Each number is 128 + 32 x the weight over its row's rms, rounded and kept within 0 to 255. Layers, rows and columns count from 0. Numbers have three digits each. The size before them is the row's rms in percent of the matrix's.

# k: layer 11 attention key, 128x256, rms 0.0408, rows 75-127, columns 128-191
# q: layer 11 attention query, 256x256, rms 0.0409, rows 140-191,204-255, columns 128-191
# v: layer 11 attention value, 128x256, rms 0.0411, rows 64-78, columns 128-191
# o: layer 11 attention output (transposed), 256x256, rms 0.0511, rows 128-141,192-205, columns 128-191
k75 094:080103099157119107071131151132112199106172131158186141151104141145167135087151068114105212137111143105161121104136199139205157128121146128140114123090176046163141150111202078158152119059129128
q140 104:137142129077151133132129123133151104119147142142150139106137123100124149145172157073097148178152104097080143137186180185117138187162093106071104129112143090100121094209125122140138127140115111
q204 100:148160122122156112097167120127148155098159121108206121102103129099135172062117172138102116151135110124106136153183095167084087160146137098099155069114138136079121172168074093119117147147095168
k76 125:165103149106141086123121091116142128141121132161147174153101154132033122106121143130177143139103106205055140187207153088120093142136162123128185124161116126119144121133104115165126106100210146
q141 091:154129140164154130153094084076102166096147099118122189121145147111071177106135152082207148117083150145119069144137149098152097090154181129168134175097112136144165065110092066077070122162133096
q205 122:145109159105168142175103087069111078097145097168115178148130125084094103104103187044152098171064177170141083163119184102118118080140178113081168126132098175091138114104108053099102089118114136
k77 106:152132107130108078099116143113110208121119147164149177124129184121094129066129140115123126154157124164017129153154091139155054120157122153083145091144153136139140077133110133146132153131166095
q142 103:138154121128173105124091116089080151148147203149198128151096124118099161115078120135105147137110100114083117082198136072123099118122170184111141161078084147108143107147081122098109135136110144
q206 102:176154173097123073187088097134186093184088141156119101162132104069125143149099129130089228158158074121121102141123142143124061172166124150182072169095076118155150129089144133159097096106120141
k78 105:153146108114158138132119119118143160107100132167126113163094175155114081137080073209175142147165181117078111164145129051110069184156157101157140114139091131170159101166077147120168142112161100
q143 091:116172132105062120163138151076195169130093123202055189131101154045121126133116103141098178120145136084124143100146141161101055103137115094126145146110113122104190184087150117127169125145137140
q207 104:094149117108118156098178181148137062161104086156164127092134148148135119146093111156091141165087140118076142154090058128147132092105148117186105098111136143114188072045141220174134092099099149
k79 108:121188161138072210161157119160108156139084096086126120080152050064138129125177139129140128105120102114137109086136124163128146159053139163123099104156094146175130094159134153119170172161071113
q144 110:114179138106138134145131082165075152171095153107124141148167110094136172131090118123108072185125138124074160150161149160155121142144125140165162137091117109129118061143090174120129144171117107
q208 103:130088141129154070138097057155160098186078190157149116136072154176146132131153124118128140149117130097112142155133135138067099137176092111127089115139131139130162182159168168112156098096209151
k80 099:136105163168105133149115098108161127067131100118067143141151149157129165109128132159111141068156099145145100147176158124100137140123117083103139103111091113135128085162105175122123086169121095
q145 086:117121150105153163110070106095105127081117121125155178135080101090158150178161153088099161136102098125192081046152114104098083068158153096121110155149129162172101126172090126152115156098134096
q209 095:159167121106160174166127128123078138119108083144156148126126149147145126136139118099150135165076153171108151153179123068092129084148096102084174072152172125084110131163118090099099170145116140
k81 132:163150113104123108189153116115131146141125099216144151179123180113073074114100139127121098165153080135089140170171173108134072122165144076082159114141119109137114118150137112109171076140150122
q146 117:125130127104136185170148116077099142116127132155123134047118125096137151153172117110138127155116111121138120087152147220063126097158122129058027103104122121139094075152115134097138151161136135
q210 094:139165143132078143156125121116098159181084140131116153116114158179209098110136091152095111150102143095082105085120162072089181125162199131093183130125119224156133166111096135159138183169116099
k82 119:087138136140090192124163152150110135146155188079117111158126148158124155170103090144130125102151112091132117085087145153166122112111118151135093178150109135140117152073134171155093127118141131
q147 096:070112136122128135120132168088092172138149103134101098167112167128164121059131182158133134128113107079226082148078133175146107122151194145141134096104115094186091156137145134136142102074095090
q211 103:122104076152135137110092146113082194145069119107185166113117116204177060134145118151031101174129139148101141072078135098158169158138105121103082146152121090175104112152124129139157102109152154
k83 093:140203111178159135141127162181129107130149114126141183090164100058110091076113173064129125095087137097072088126120104132141107108116135153118188153065160113124091132123185103103160123142095153
q148 134:096150140111127106105121134135169101134123116074119097157111102103144096152183051130096142105189077112176148111119090095111147169123099160152115150155101082124146158109186145129134158117136140
q212 114:102163134172095130123141161159179121120096193151145090090123105120124153182163142164120132107124093086186096107180132171165145160121064182131127197120127107178165115122198123106157175132185136
k84 089:153166097127163103122095149119083220149106123094102153101107119082167121148154150078147179151139118134070122078150165203180152084132160137123122152135097094221194158108143122163168123102138125
q149 112:141119127081090167114147112106078124112120114129110153121115170127136100162101159140111087129113161116096133131135142161156148128114119115115176159104143125123109133136124069141112161125108112
q213 096:103115142148137154119123126137123134058092110185131172149182137143139128145176153136144083100108196132149091123174093111078179149137102125149111130109122159138114090157077140120167130125126095
k85 104:174133137088146123194175140137073198110150101121079127090107083147190152179160160059130103108142139118128184096124157185163112087129136113094080129186112120095093160112128141161125139135094169
q150 107:103128147124179125101141060150152137111090166103111183093110120116165066125129097130138155139165143144040091124154186175131122135186167149154098161101088137133137122132094113108143156134125134
q214 104:199149100074128017125126106131152159101110139188112107109084084124126152118130164148133156177151143096096097150162081108113144148113111126109106155143129142102132187162100130183208120148178154
k86 097:170121139078052126070119153197096135131094127072122145114163131169161095126111105103136108108140133143208136152172109136132175072103151154133123162078143080116162110112148133195176108158137131
q151 104:113098093137120169160101124134163175138091127122123138100118133118152132153132162079108098079080176106165158113065146113139167088089096107124139097139152109094126128117190173145079123065154128
q215 104:136141099131166094092125154114106203145151133084139149136126151156131071115104134128131134120103155135094163130143073080165145148155186168108145116131121116134137112183089152179125169091177118
k87 101:108174137119097121156166147106106111132165151095098076108144161123135126159165116098158130177171136111069126103118149115138143130139139082091108125127116142148071147169173100105051160105123170
q152 103:163084134101099101126104110086124120167132147183108115157098157122123084136141149149151096120131125076103162089092181134093100110160157117142130066132124154105096153098119102127154128133195104
q216 094:146163108115129077105128164080094117145118146157093149067185115137132123114127119109134130150161161126123103122070103173103140121102161131142105162102083232154095193107097122125107144121086149
k88 093:150116131109166123147131122104084127104189114165109118144115120161084152101132153174133121075119155163117149138113145054144154154100123128121106170149127173113123088092141161129154150145118115
q153 106:109074112177117136187112140157122135056110110098145132201105138126143160101138138196099103138123184123144121094089116085117122089156103136096054090111118150127105112100140108130092102140080109
q217 096:024087118111132140136123070094131122094164074131132114073122160111127067094070162201170112070093194116154119112110145120109162145111147127117167119123096128184145128088095158093128138107123128
k89 098:113090087110104129115152143098089100179107094129111138065108141143114109117130156087124086143149136112066145133062134121132125124122145156108141110113124163147147077129146094085129146087086088
q154 104:137089107098131161117055150089106147131126124102132160162124094142154114151115143117156163132170099193062082122161165127111116139169123159121120112126156060116147164155145107068147122147147122
q218 097:131148176112114130135133094098168101099112152133096057168182144141195174069159157036107152122186121081112140204136143137165118087132111090109211127142121113105130137122201120151158202113157129
k90 098:109104148115107095117153096097184156114126076122123172061120085123134122116162106092126175137145154165108092093199133105167165166111144123095138148167077053133168154096160115162142093121126126
q155 112:129051116128110131139160167161106160104171123178145168151130120126130145120109114164152119067150098133101147111083124079144173183099143109160113149134112061170192140094153114140185103145192110
q219 093:095169136122169077116150110093153161047138130157174124064120148172135157053110153058121123152074147075209092125131080103054091178144153123176201094125136171120146150091151148122093107124145143
k91 104:113120102101136071132125140153134112144157102118153070119140146096146113060128132115100143079127119139093110161210145179147196083104166093145167104124132137158101101073194066124213131102117112
q156 109:136095106046133102078103128171126114157148166106080112122109116132116129157156109167124107146178088169070139152129181117129160075134136091119109097089125111087092208227097098140122135088141132
q220 090:142126122083112085142114139135139127155099082085201128157078149108130131066142131132135163051093141167208141129169091126152123102165126132106138172189115158072082098131097192075125146095094110
k92 102:136149179164151090116129158113176111135129158078096133112164087099186166094127104090127194144140102146183205149169120136117116119090135144155144113068071165161109097139184126118074046123072116
q157 101:153177129104162127109109136122143113100149119161126154075100127128073130143107122158132132104180115094118170090104133149111092158056138145100137138119098128130098098133102150092129186157172134
q221 095:119143119124164167095133161161143112123105183122120127156134118146125117176073154120156108139094115113153134138075139152077101108021093112115082109080134106062141157139132095068088170139137116
k93 097:124090182126127129092125109079115118170160177119091156150126109142114175114186065090145123089099048154126155123116164124116064107196203140121156123134132077174156168139154156122102114149166152
q158 106:122071112145074153177094130135106191111120118101162174171106149053134099062144113105146101104146126121192118206081134106174174151098115146125146125065157154151163129113148164107133137080105087
q222 101:058139116168119119154148109121077197105139137079162107131142081143143145110114092152102123121102148149119089194116146146152153115125119140101109172133148125171163121125129097091149137168132112
k94 090:141154104148115155207158181133177132087171159121155113117149148082134150164136150060185104157141120160127108154093113154177181097140097017086102058184112198164154128117136041119071110168082111
q159 101:063111117115088225139135116099087104127149068148143135086129138138122125136122141129140132157083088118138086118133161124160151166101097108105141115120129169165139081151078078091150120129126044
q223 109:149091122080147110128208150131135106106113138123120180175090192183086066131116141158082154157121153152084112178128157130094133127115098051132120129126103153152084095095176164141129152144122073
k95 095:118097143143109158139125178139114120132157103162095157103157109068174121109136158145100118114092123146193167079130163117147136150112145133117109070137162132115133138121209020152122154097155122
q160 092:168104130164096125173171148105150168105175099161093134094120160167075198106100155147094104123115102140096093165079117109105083111122141112121104139133131144109107172150149117080097073123112126
q224 090:143111134079158092158204060142133135106125064137075172130092143112119140067175161119143109086137103103105199184114127087133079087151162108059103074137146159130124117168132144162127076123071086
k96 075:123073142115154086115087139146153163089106122099138129153091136066130090125120074049178108110143109165149082099160129158142142161078186078119160141139135161111163119125056081088113160140165139
q161 086:140160104145063138108125114121097119092162113186162110151108094129078136185143161146117146116160134096117156153131088139118107103130174158155048102102119095064135097199204167183146133137107164
q225 080:141152121082161130105108160095209167098164091135135152084110147149113149115125073152104111115109056116122175179131126103100134092130142116093024176139071111138104151135171141149184130105104163
k97 070:148126144115081128117155140183130139104111111157092155135159126077116112145136111116131122163159146170174109158124156159116111157153146092172111117207098137075094142159069121095121153082180212
q162 091:101095157110152121080081121122130066146150143089155153127146098148158132174156144120134156120147100144148116103157147197137130137106085154098112153078141069136103144177089169058147126074145141
q226 098:111174118116099140072136161175125069163125166100143110135153132131197121161129147155103117124139109105137115087136130171167137176124095192243125094114129108102126101086158148101133139092146126
k98 081:132209184196091172109137088162138143123155109120154132153129140109144113134158130169137145161117183166132110115109121139161111144158114143155131156159111099114097141157160172154116103122066168
q163 086:096165136127150138115126141116124105121097151158110181179156152082077162079087097133137093142077163112140090116122096120144134190155138077067141149168087101096140076138181101161162133155191084
q227 093:161106166146159108172113133107108125114131196129065127152177135153127100090120142101159155211150173180108048102156150145112101147062122076086163092158106188128118148128079097159122134147158135
k99 076:125091133177121120105146088101130143148135136124148153158086156154117126161184142162098102121108047078146155103136129127173104073147135134183088190035148088135150149098036171181147164101130122
q164 087:129100120102159123120105123116138084177160132110152134105151064165123142148115149172151113125084073101193187149096116149180155101129068144161093132117034092122122128163122200092162154071154138
q228 096:070128117158085105091153143130170114153134174092120133107126136120167161152167113107165111123138098080182122075162109171193188157093046148122078159134086098088136144104112065092141185095160173
k100 087:110187099094126130120117164121140135083180116121090122145141115120164070167129063111144162146157174164072106146115165134162107122116124136165142142149147070138131089129210127155129114170105133
q165 082:114131135135156081126092123142086198128117075111094090118098114092085078130148109154129121188123127163166163139096114128202120124124162111168122089067089162156130114167056077094197172057083018
q229 097:089138127102182141155097113122118136106113108117074153097071207094076093107120095097181133085104114127132169137087172113091145085128183089117056126147101173150081121182114118107075142133066126
k101 084:105131152129157136135151166101141118157129113080172097102152110141155167116079141101121046202101147171063146175074116157152148125098125157121147153130155123112186104129124103088054164137103141
q166 085:095134127112159082168118072109107133156101148110154128180101163096101099122110125118161121155108155137121165170171128130149093110119196166125119097069097145123128105096082116117159101191067078
q230 114:150175181097187181220089113135069145086156132128173159128131125080072154116102087092136167142074116134096154142175196089105115110153238116104129087150092141149129127150071128125129110135097090
k102 096:173117113114114137060149104147145110106107131199133160124136195152093136131143170134121114112187097116050164137145153143090105101161121081097130129200127069128160089097100075121156108120153073
q167 080:171135141128218133118075119078054083086108161126163152146140076140113140150109131129135134129114095120123082130141106147086071074098114117124113104075173104101141107103117186124148145101147143
q231 095:177149171152166109161107092117111113086132176177170137168130113132124132079112138082165187187111115187158070131115182102080075148133131078141136104095151146063119134147086065113058126151105137
k103 090:126098105116090055151098141138128127125097116172183184112139141136060142129148136169104113047117090141083145170133106084134121106116118169074123102099073198091146105143117148170187132147207118
q168 084:127145121134127111136171091128104172121146107160103137094130130168093128133148146129119150149106189109128063138124211121104109101104096121140121117130158204125089095138124153097118094082143158
q232 106:123115184136156123188119126065129162137153106129082149110130152136124106100097118140142109113100139131095125164144182137108120063128188092108166098079172228164106108117118148137088116114058085
k104 085:147102108141139073109101138140121152151101104175116155080118225128058145085146172098086180131085098151144100133119115095086114130136089139127129143123140125092120127124123158107122157195199151
q169 086:131114149136073126121138169146155189094129078131161155098101155137129051101121161171131103104121145152125059133146108091100147078188137134073127165111130226138070183105137088106134152133136084
q233 103:092122103118095147205121106118125134103099101104067201162105185102133057103131095157127149091098142132103142173116110094134197074170143097123127148167087194160096131123100132148093128113095057
k105 096:108134138172068209181177140154101148098175143107071110124166115082129134163168187137108129093089164119165124124084136130092109167091195130145136179137174176094137129131137151091132128166131113
q170 100:061164131129081098169118098141095161100126120103141148142134159095126151080112097110164143188131219136082134075163123143115138131160138143125129094070124183126156056118092054094099126137090107
q234 117:155178193132158097178100105066106138078113119179089151158119182126109111082111141121126170159128205133091145144172165116081067070165231104158153111075149209114100136147108110142096111122085129
k106 099:137106119104114093159141075123146172149099060151171166118078086155054078180120120161133149101120111124137156185187166092105124127126118115086151104136122093143159160143110090093185085133140097
q171 095:126090074152113155103104138161132113182108161117058110145131148182156104136098090167101058097149143155164161103110130096150115120105144155149091092145123064109095115130135140142199155140220180
q235 114:174161138085167110072123143225133130166165176137032084185109156180110133137176107119093100102139067050109115113129102147141119148166104140153114130162131100141134196113147141155094155126192112
k107 096:158097131156104135156158130141129111137136155129137105098154094162118162137123135144154177127034114124183126115068085116152130183104050137150092185122112170090054089187134183102154118106139191
q172 099:109109097151151150135112145059102141107175093120123155098159190181128106126106153187132102124131183118124052085102098114087108145131147132097078092101092163158097110119097084089076087153127149
q236 123:110098116143127155202140096068145137095158109161112190119137128110107140079072151129155117169090162145120136170145152096113154129178199064079159099096102203097107140131138077129111089124109134
k108 098:125019090101145087119135123123141155059117138134133158176080149128102142179174100115116100156132103134138152126137134178139079110088159082167169068126139189100167119155025117126130100171126121
q173 100:092074067114062133165170142080133145105075148171141141114107145140123093140114165185088109121140108138055160134088183111123156094131105123117097098117162116147098157156203151116112105074166104
q237 094:136086110113080129134168123119119122148146105136136046128082171137092154106090111196157121072145137147091119144138167063166158062108104097136177160140142151171123121108118119090123147078085117
k109 114:110131167168118159118087155146082107160186118078084113130166143169220150125146095102159069132118167101190148099082171159190161133152131126165168123164124159108112134124157114088156122117122154
q174 100:128046103134106099169140128093203108112112104180085158096113128142134084141094095159114079093087148189088138146117107123105116142120173138100114173114133110177116134153147146187134088142154120
q238 093:141108134088151135161159093113142089152073150086044126131085165111145197089145195142134121133082121090123129060131092145075074126176112169036088089126128099112164157112143153166139138157151133
k110 102:123160166099184213035086156167065188149153121097121133181109103137087111090115122138146119145099119128123102131121151119145132117120120080161128148120142140184094145149092115091092185145150092
q175 109:138181174120112154132094114184107128151161093088181123163141103148121134116147111179191141081101118127122187156132094143175143131122123115077112162169149090161154150164132135168206095113099048
q239 117:111145103136095170123058151120132150137139140100199136135142150151164127167138100154099161052147148118172133143090113141135150178106112162140142165189124098193168135132185120083148117129140076
k111 095:128089078144080201151118122111140083109127130094164133072152101170191125173107136081106140134130107111121095087161063142167169140131143173159148174181132164172124093083121099101104136154112157
q176 098:136181151138205111169088130062071137079143136163131122141097159109137114126113138078101136095094158144106155168101144081116097129105140110057131163130093139190160160147071177127169118195096170
q240 105:174092122101178095149156052070123113108139131161127165138136183119151138118123167105128178232098096113076102166152142157169073120160161128152148141103139146050194136100140072126152078149089142
k112 104:131138187156161119140127109103133139100079123173126118134100172093107146140089122166122076157186171132109087102169140085126078127144113139092193145123178149116149178166118118149155099148148087
q177 107:150127083157131093104117115085063165106154092133095164133125120113124094085114189126144150156103121155095117098132160077136100166133160135133121123115130090144131131127090099103159084128104099
q241 122:144088133146157135144110109082112143134090080102154193101159145139099158104028177102138119176100181166132107102131146135112090095169186104125122077155117138133115152144071048067072137139105148
k113 100:134150119127113089121117100124173056104091164091126121139116147148144077128155175118088145100182093132152137112158115091148132091163151069121124122134103027097177121108136175153177095104163088
q178 118:098156144157093122086158126201146094128091144099131131115112072148164111175142096196144117113125085097188171127106121165127176128103114143165089146146134069136163133090122197091172145096152143
q242 097:093105102139137098150120137172149115162102169082136108143144126064108173094138115154118143116174100103118162179117163126104178127163113169144046125138108091109177114103136152107163153167154078
k114 104:114121112144094124119130109148179118077111129078126121122098112069126141119173104133130125144159060144138137089080098155140146138168121110091157161097139063169142137062162126084150130114081092
q179 100:136058134109099133139144148129166139152151103185078083095129130147090068175123182157084137119087096132098149147132170126196137070144147151112128095131107084134090224121191143142110141167137144
q243 092:134094093156058148144082140149138123082127145107096119098175134137160150109065167111116138147108135141148112069126163094180130079105105127158138115172117096165148114147159164093154117168145156
k115 109:144107200098207084122134069147155121072147177129125152162107124140069112043121132120142118149109124160079083128167109091128110154139200153124132111149077206117096087156105101131106109134158095
q180 105:118182128120127156103151095149129132133052172136136158090157137120126151185120064105164134041159105191121162116128150125119135119141104161150113147155096117149094082114128197119166127138157140
q244 098:142108106132080166100118132158087057156134134126107112102182091097198137119126123189151149092143075110151120116130075164138134183107111117104107158100149103156156111067111156111097076139098141
k116 152:173106150115197083141150070087140125106114100162128178150153170141101118132120200100107123175133140155074154189165135095102070093147137117089136081132137155079110115160103100099163135146162125
q181 105:177130104114080063182140139127145112101163133169109106121054165154150107089174107144146056124163197173141155151096123144117106161165167109035154078173114162155122117162124156104109145140125131
q245 101:111162114107086130104109157164078133140059132129072086058158126157084082137141119103106099110126129070081116086078133102180140076086199176117146141118140075198104120172173200127158144083151154
k117 084:125165119121152116125139131121141113147132096065124224101115099133126118132092129133119167169120095204167129121117127116108152091148084107122149128112076192078109149095119147065092106063163094
q182 103:130146190174080194154172129092143119160122099133119135111128149113094175117118147137168118118119146116171120088067134120090141101126096126112073058131145147117122161085138125112079100133079161
q246 094:131126124146098141112134183132150136112134060120151076112131107104153079185120136117153102020135103138156092110100139089148180139093074091109113121152144142145134131166182121179050174132106083
k118 099:101223140140151181165168085073095127140094129114060112142152093161116128117129112116152082167104141112170136116099104159050119152123099115144099123104184153109172153091106053039087126137137135
q183 110:141155131146130122090141129137092161102086137105092156132118101185143101116157067127115112158162130136114148126207145145158184153137162152117115239073061142174097098090104112172150192116100093
q247 102:138197159155134096072190201119136102160145090115104132121127091137142143144169129163113121151122140131146075171153112123165147126120138129097151186121162152190086142119101090179152131105099102
k119 100:151083105119080154134107088069123156089119104206111155171136190087199122085110163130096090142128128169128098156152117112107136133139146134153186192139140130168133190165154124054163115177161126
q184 115:152151095141178148100110150107127108154115155120147088137160121167105189087167102105121059133147117126138127095171112128154117176119088167127135164094108127128133081148058132131166174145149104
q248 096:103166127101109165148157192177110092132138118079165153110121097142155197131111114126172125145111160156123131097118076120186171156096087137098130155128150153141108109072177125086103155154090080
k120 098:132176113115055113136146092160173075099135150104124040173111137165131184112156188103135142112172135108132174144161139154139108135102138120112103052184159205072141108143177168184095151095187142
q185 109:120167103151090100134108133122112159123091078172096109108052084155152152086125146160099147145129169127123151152159121120094111154055159099162070171119115125146098160095148163076134159153081131
q249 096:077126129104126101173125146038134081092131094172102101136152063135155168151065142121097102131129148117127131115122127163122136140121146136114067132143118103079125154099102128088097124156133160
k121 089:154143091137120108109151116172124140125096059179105166114074157115173105092121123069118083134097167175146127094146098156176151115126103124071143130123153145093146155132064160157135117166099187
q186 111:160079177105129107103128120084118115128077143127088103149097115170133098145088088141079161169104145163111121084196160117157181130082192117149080074138116125151120119072093187142139195164156124
q250 087:176060134161099108117172105137119174147123133134051109135060181129121084141141208146098138212157126154134093174145187114123145154094124143145148115116170076152104084111124086169094173151104055
k122 101:098111105161176102096156090134107106094181167157088141104147050150142086144111124160125160126146123155126113133149108080190110143106137163194141134168130084141078141188144101168149094071123131
q187 113:124119125119119091109175126117109116164110133139058118159094179186113091107106079161111143128141172107086091150150099116112141151079144139135106116041195159148103181096115168162087175107167134
q251 092:117127172052134117110115155076166099137097118164072079147198150131089057110143159166160142157169108150115097127115085117090104143163143104101102141194086148120155206104118123151106157059101157
k123 093:162138114153184133125150095107124101158178145107141141119119118136109155135146099111132136182094126131107173062090155190132156176069161081121102119080113095105093162128087129102090142160107149
q188 105:144180127158125087114124135137120075193178189078132113165160097108110134076136050143126152189103157148145124168134116134177122151156136167179104118109111149126142072151092153167128129135142152
q252 096:169155165090147089106047135113149073090166122103124112101165125104152129088123118123097116135158135172082087097136139172129099132207085123190063124182061179163122133114118093096088128150121180
k124 096:136105126114091091119144106051090100148121161162128133094126096160114129151151094070066107087128131099067089163174139103159061111050129174106128119175149122094151159092087156139165156106183079
q189 109:173171124121117157096123166101142106149147184122138088100134117124135148120129107197099142122118045069102180127126073135140086128103154157180098140142113097122102104190147144147180162153144163
q253 104:173133140150214004143133103118208097124142165180083097109123133113054121103167180101112164184116136122140088145167140107139111149160123174114143151114106178097114108152118165154175090150168193
k125 101:128068089113100127079140149184110154133120110114110117116146089166118119169173100167129136120103062088117158142067083121166122127108058096125139181109172085187171142095138186180192143143142127
q190 110:120161172168132098150134103161148081138150139079186111158123125148080120127167161066160154152120133152089136166178118043185150175137134122182123133109098113027125116156186153090164143141102121
q254 096:119132108164094156179122141142127171124121095139143105132148098063158167101112177147149065108159159153181188098132174108137152132194126126105116121181134126126141161126152149092146152084110120
k126 098:133146144146156164122086135134156116121105158118114116176094125143208123104108155135140096130159119090113108095117124163158147131102213177162104127166122132121110118146146140077147148157159106
q191 108:138109088173111133108121139111073188169152122149141124129168148155187148105105131081136133137080148136166142165149155123114162101126086111149196163079141202126082131104086061127065132153111120
q255 095:093122144138095168172152116097118140162165140177143104117172144133202125143095128143160078113107140113132154128105171157134115151101139164148111151106125084149139127134056069092170123129197092
k127 098:093150055110121216108082139111106125128119113151121141107138200112125151182074170122137065100151124165118138164116112056050162139088170129130128075115111121113151135113075138148094163076128112
v64 089:110117114133036094129068107127149145101106124167086191128170203064125180154165083138172150102106140146092087178167173083135116075189142142169158116131131140117120125159170151119155118179124138
o128 083:106101138128146117106075139153146168136155070146091104108144125074095114182160128145163149135135112119079117106231126118134083126116101159159111084141210103143157118139163188111111125145140101
o192 086:137136124149084120163048165129133160142160092127135095058137135054113168189186137151170129109106077086146123121155142048124099107131107153142125092149192112138139144181197206126102111139196161
v65 084:177126111095140126166142094063049181137106149141164108119120086051142097124101162060071063106041161056155123088062125107064113115152169098150112173085160166108119170089152097083138130118146135
o129 081:168175076073139132110112062162091209122138132110112120125137129123135108102145156050041084117160101175106141149106185141118071122075134141109167196092102097169164150145091144082122161113114101
o193 086:180125115120118097070157111133124165104135170095138172135177169115149108089121183033057090067139141139148138154085143178092090165109095125144182161152132109155125183105112111110156139109080124
v66 091:055089073141124145085097129100131163128182178128136150124088175138143101142109135134159137089148152175089096094124112082132112094119127072121146166188120101162136126176149098086122068154081139
o130 083:129149173058116211139120143099129184079156180159143152097199133093118099160156125110166146127154140134065140127208086090162136087096086120115105197115188134131184068132107116154078097186105058
o194 089:113091127054127186156126104127117177120106163104148134080163113091139107183126109180177136163109094120117147044181094075146119116112113103090088178135134137101156083131108152181103013152126071
v67 086:168093104138106157154098134094094125175184197131163117110124152066109132134106192091141129102127168127126181146159103095122192158192070125135149128128111099166102155120107092117073141084120145
o131 083:184131100083110159184122069130068144122155152150073089141132098098143112160133152086136169098123113072142125155145085048134154104146076160146127164050126044137159125104090158136099125102094098
o195 094:161109096075123164190123085100097125134121125151080099148125129059147142133095185129118138120099148045159096129125117083150136115167119166175187157097100080149163161080108123188081126096088106
v68 087:182099158174085115147148160105155117100135145089130084122123099083115149172079199203182104080147108077147113097128160127124096103095146114128106136110162146157058093133183134117156098149124048
o132 079:218126100129115114145063079080126128110065127167071110149125150132135140098114103211106122136131106125083126130151184123063092144140168106073142204154095125125134161137131155113146149212089090
o196 086:172107116126116078176079123087142130067061139136115152133111144173110132102091062205149088118166057110105166083097162139093098109141194132066133129199076126155131138117136117115136129179107084
v69 094:129142131122135141183122076101184095110119195120161168140202145173085125162098163129111180104211146160066127097151131167178072176164089096141101142136182105185130158106142091126122133082111107
o133 088:139060131129131106140136092110149094110124149096078137135206140112155116166139143158191188128150107092084109127062087154099140114092149140126041100093170152140152119101124136129165097127146112
o197 098:140087125078140102146104053094110053121096165092082170131163110145085122158087126159158173169108139128091116075053127115161122101129172140152075155107140134159129106083128148172146140124101094
v70 088:174147157098135123066157186122165185090172101128089074114098096107130127107184098088094141130079113101147147119113130136128130143090063165093076116111119151102125129238101164106130113174114112
o134 076:187166137097138098153134132065124168117174178146098061182078151132118124074160056091097135142164044095134181126127229119093129177130129113122164168136115100160148106160169127108128148145089163
o198 088:178173125115119094099144192090111180113129135175093084131111154128127091120093062109045120114178055136112158125164169090062122135118170115064118091135089092153150126199145107061100097158126139
v71 092:141067135148111099127167194117111131160105094058119122132139067092126088166159172122148052122140130095164183139120106201119158077093134108098147126113149158154099141087076146164172182136101084
o135 081:151135082137156089081111165111088140149085090173095160130152128192140094118102143230132073161120148130132127119159129181121104133152205138060144122131076087162135134114159117100130149150106127
o199 092:134118110123143107085106151114117158093095094157112109085110170102178116137145143156143066119147162133174078124148107186120169120130160116099113101154072147170115111096127102085158172161136131
v72 095:148121189173093181150120107093131099167092118101126175111132123108123154132056185124117109082137153088087071038102128124105131091158129071171127140166127100162085105106124115135164131094114120
o136 080:174101147100118180099096156114138169131116077149103166115192110148106166173144155133161111095115127104032087082093124150078062121085171108151127154164151098122139169168095111113149122072121061
o200 103:158093183100102187164115112094136093127097161104130179119208131086078215177113156136146125099069109104084127080102104149105044114119145104144119181141113142125112122115070118122126085124152063
v73 091:175127128095160140164114121133134131151113135127104066161105130122088111197094171178190176136154145105085090121156133151179169168099041167160142121082186079162090106168098145184073123090174110
o137 083:130145122153122153178152079145120129191113168163144113152055131132147129111099195114149163144114102140125148119126080137106151148139148124133132144176099090133143167148098162141098137150141119
o201 097:161137158102095130194148115133135128152135163164106151185073079137079148085116186170141169128125098115055129131094110122139111147129150174149168158102115063161129139128124140194096163153107090
v74 087:158141182091140080168122113133176119187122144106135074079158169177087116154127130127190095101187112123101144118132161199158160226106106145120123123089208088129128103168094130083093107053141115
o138 072:126148196124150052167164071107124089138112124181133132132067130156094131061070151141132123158143134072109123085146109107025153184106170136120128087124127135119139137128078079121115122098111089
o202 087:162152155090113020175150086082120119108083173235084123156105107172073096079101097160144113156158140075114137115098146146081142160140151176151147147136110117125172108113123140174119160128117084
v75 095:157083128167138135102138096093056132109127175123121130087147127139103137143127115123108123160090191117111112197161110129122120121125184114121144180150080121111098091121112125077172141152108148
o139 078:148077126177153152108134211123167132087121155108112123115137139127188138136183099133115120147136084152088106173189101149139118117092121056126169113127169100158147115152216097130130119158148114
o203 103:121093131172193154069171154152160130124114139041179168129114154131154120132165143164088124168147102178101127151215110184139117126088154052109115106097139111119140134092139100154124081091123071
v76 089:156102170075134067118082151154145182171144152166115092070167148104118137131130101199124127116153119180160106100184100172160101123160161088149088113147142122188072154138115114184112100140117115
o140 082:119116185087132107098182116124119164156167118172132088095164155135121138100071160131125100119120140141165129072113054126065094073197177150142089063185140124097095143126125126119125079166109171
o204 086:134077148106130094102145152114107133122167129200101103123163076126120072115129105174131104149142134085121088067094078152120121073171208170140106096137142108121095170126165131151088115174073133
v77 091:097109126112130140138124128180158154133133120137114128099148113137150138142140126156094100097113164174073119147163108088150156080146137127143110125134091111155134134111128123163122136156124115
o141 089:107078176138187200162145147132129134143154136122161156090162100179127145152113126129131132159132174140080103137132083120133108085155148124079089046155140136139122124110108129121076096164112170
o205 085:091094155182151216115141166143106147138143120071134121102169102156166127174131140134095125111157159174141126136188043132118184132114127112104062075151113125158127137119116128097096085112152140
v78 096:087079160152130107171110165082148129164187141159139166119148131134140137126150138174142121134144138123166136131118159175094118137089110135142109175040120163155119190155089106081126095168084118